Each number is 500 + 25 x the weight over its row's rms, rounded and kept within 0 to 999. Layers, rows and columns count from 0. Numbers have three digits each. The size before them is the row's rms in percent of the matrix's.

# layer 6 MLP down, 256x704, rms 0.174, rows 216-247, columns 88-175
096:530524508503525507534522494503488504513451489470501525510501500494501471508484519517518514475472459503521473475480488464459510512485456499502475494451494530470495529484481541522527543528484483499496458475501513479482494506467486507504472481485494492443469505499528
105:526537508505496494478515516496501527532426491446475481533494524489479481522494506510499463559479433514520519541499512514517503495472514456469538488501466514541480546489516430485498550532521487507511478504553503521458501490522474488511546530514436471485524464533451
102:504489480513486522523508497534575484470491475485525517519476527452513463497463503509538498450509535488516514486495497540482495480487494481540526469489479492549536513489488503537499530445538530489510461508520553486492484488477477491476505482506571482488484494494510
100:468474493505480469510513500522531499517460478504473544457448538495576496549479509473499465503523550508525502500462468511460554461501484479459501540528511469422520511465504524500473501464486512494538415516545487507507514505475516513555496522505521513491454498531516
102:497549469531510489487482492548481496484530508530515494489519498520481508474525542515493532478469492522483515499500506514483469480511483470497486498495454460516502491496552498538530491477487475503532465470554485481508562523512529491534491486527487534491455472490484
100:483501535487470526507513492503505464490488526543538473526482492500486524544515510486522503547477482495508493526524539500508484517529509498506530469545524524466511486471461485532460514472465522489524507499519458502510515486495512529469508506464487477487565515472533
098:485538499484464497511508527518513505444493510513508495476518497538504461524484449527483504492514465543484541510513523486526485478507492490464506508499484465472504526505490514523493502507499500495533526465488519538448497493546520511456514490532468501493512474499512
103:480507494525495474496502481499488497474546522523492532535509532509475538489490481482497506528519473461500540529514496522521500509469512545508509512459528531524506506484507492488491527469523473510483505492498516548501516509502497489505509464522526482507474480508508
100:496507520476495422463472506447528461482516495508472491517509506495485496519534503474452531464460510509525507529476425505509503449462500508518527501522537480491506502485492541503504469534508477500484512526541484517472504527459492488508498548500523504509512504510461
102:488547500518478522520483505517532498493514499474474454508466476481505518512469532475531541476512493498504523544487541483529512496523538524521519473536506499509476477499505513469492509504517476502487494492470521511516479484473515547480463465503462500487470514478459
102:517488482518492496517518483469523504517506510534471513462517499461492468519462526497535516506493491473489489502524475511483529564476513544518525475493476480501512475488480488523513518539496437479504491523520518513533461476508491465512486463557544536485520467517478
100:482512460477526498515534491498436525530455490515511481483512521512533470521482506506520500501481524507505545512538518508482501475498514459463470558516495492504466465481485529512511515495494453502545493457499505505471544505473541529488507476539545487482494496531507
107:502497481519473454506480522563463524504506491434520480470523510522495474506486503536500469516483527488532536482503478537494527490489537501524503430522490498500496457535494491510501457452499525497529534512538511520521430502506475529517522538493506513485518520468506
100:510503503501482512507499549497435503524494501501490495499507543523487553483523534476515511457536548511512504474514500507481488475486511443497504463515534526478513528482532467489521466469540476493526494538495567485500455539427507532467503473509527510496460482512516
106:511474493507482496519543495530500503488475487485512478526468481503515496514491478473508520537485503504463538459439513543488538514489455493459546531488488513478508505516503478472528498523492506506472534522497509493507503492557515522501506509504473530565503487505449
102:529489508506506501498515481452502502529532532490476497470497475541449509520482491513488513506476495504522492478532529486494509454532497527497535455529491499493476505526520497454507494501507506513500469549518495526493452459487540488508482487531469508463471491474556
095:506508541474496518515523504478451468504494489481494522498499469467524504522528481506476500505519476447510510447525516501496473482524495517497473486467518514474474492481523480462493500508516542527459481466486512520489528482500482531524464476492493451515490514494503
105:500425512491510507488509506516488437476460502538500484535504534481479479508506501484486507498492512466491474554512523514526523486533511537438488536463454478485559522477508509499511548497498561475509512453471526490481470499512467470563466512462510511499574487506536
097:520510484490517493470459461526473519488495484473497514492525508504494473493509490478513528490514496508518516489534474516493497459513496490506517472497497513507553491506508534479510508469492513564522485502513487515517538489520527466490482488542476501509523510480462
103:513503480508467510495492495520514545509506483484529478509484508532473439489514505505500485520504484515477513500518495488489476492456511509541510494509483492487468498487518481493560500478489529451484443504501521500468474436461512515501446458510467510509458433518488
099:515491495451491536483502485502521470492471499508516498514489504526529489522507517453511499492461487517520498535519458492507513482513528508484502519544516499526531510466550498509459485454538572525498537456492497511521498528431515549505475553543511519531516459482490
101:569504526510504508504509506509467491448522509492485504486543456476489511500568469524527500522525455480493464514516490517509537519476482533515461475457444507506545480538503486522462535495508480502499497502494526500526477496495536484498444496500509505468508468513528
096:492494481483472501482506506468497494537511515499516529504490507455487536487508536493521508520461527498460489559506529526545498487483509497487490523524486501453493515502490500520540515462516523479482507452490491475497464538482504500458496476477532483513497524486537
104:484519514474489518509470507461483469512537490498499485478509504531474486515484501493566546458474471523455532462518495511507497494532532568490508482466509460492533476516520501487504508490524478535499503445476497512503519498533511545474447502505521456494498528453492
104:533517459474493494488527483450508549526510521507546496477499491506456506509500532514536556506506527506473479483499540528495509472558549446463489525509524530494477535518471492490458513520541494503493506528497449504489484507540490545501525521500509549491502513485527
101:492466508502558505457521522481495458524453511498507526503559514497517486522474504485510509534489447542509485504494530511507496499485467466487453492490513517495502515500470482518450537480498539522477489496494511511498465474523492509497522522491507516497526491492514
099:515518484513534499468527454487527473518451512498526481494516537519538509507543467499502517560517482472528476497455517512481474497510489489531530524492473471499565499464492471495465485506490504496496478483519500501502479529517509475500478499505500536527449501495482
103:463493511540482484532506517492496519515518536529489488486486500496486503558452524476550510450488518524512483545514468481518471494477504494498538493505501527491512456482472555518529475485467502503500438440552511480509510523475504522499523491507473465447481463498491
106:465474506519485475470527512525473517539504496484510471471546499516475502471486524495557501577522477509505471486521514549504548477460513507561480443505489505509483459492475489481492514475514493506539487510503530480513463500537544510516496471533495462498539559541491
101:464493467519482457501496497523505491539520467489488485493474472489494509516518525539485542474495541544492469482496518495557524480498558515507521489497454485444526496531495507541487460459497474548507435510464526538511533476511501495526472513488521508462523507502549
099:532475539496543450513487495505484517495491521530480477489465528518519526520476407500491534493529502526497499497503500488518490490462482470499492499499503532530472473433517474483500479516489538492506505534487479473526511538522509507491504510498490490498489472462463
095:493463453497452548492485502491540514473443502502497476526527449485481457476513496519524535520486481501536471522520515500523503458541474526465511515497546514491496521488520566493520515518499506500455502533466540500520537473468487486500497514497537483500501516506521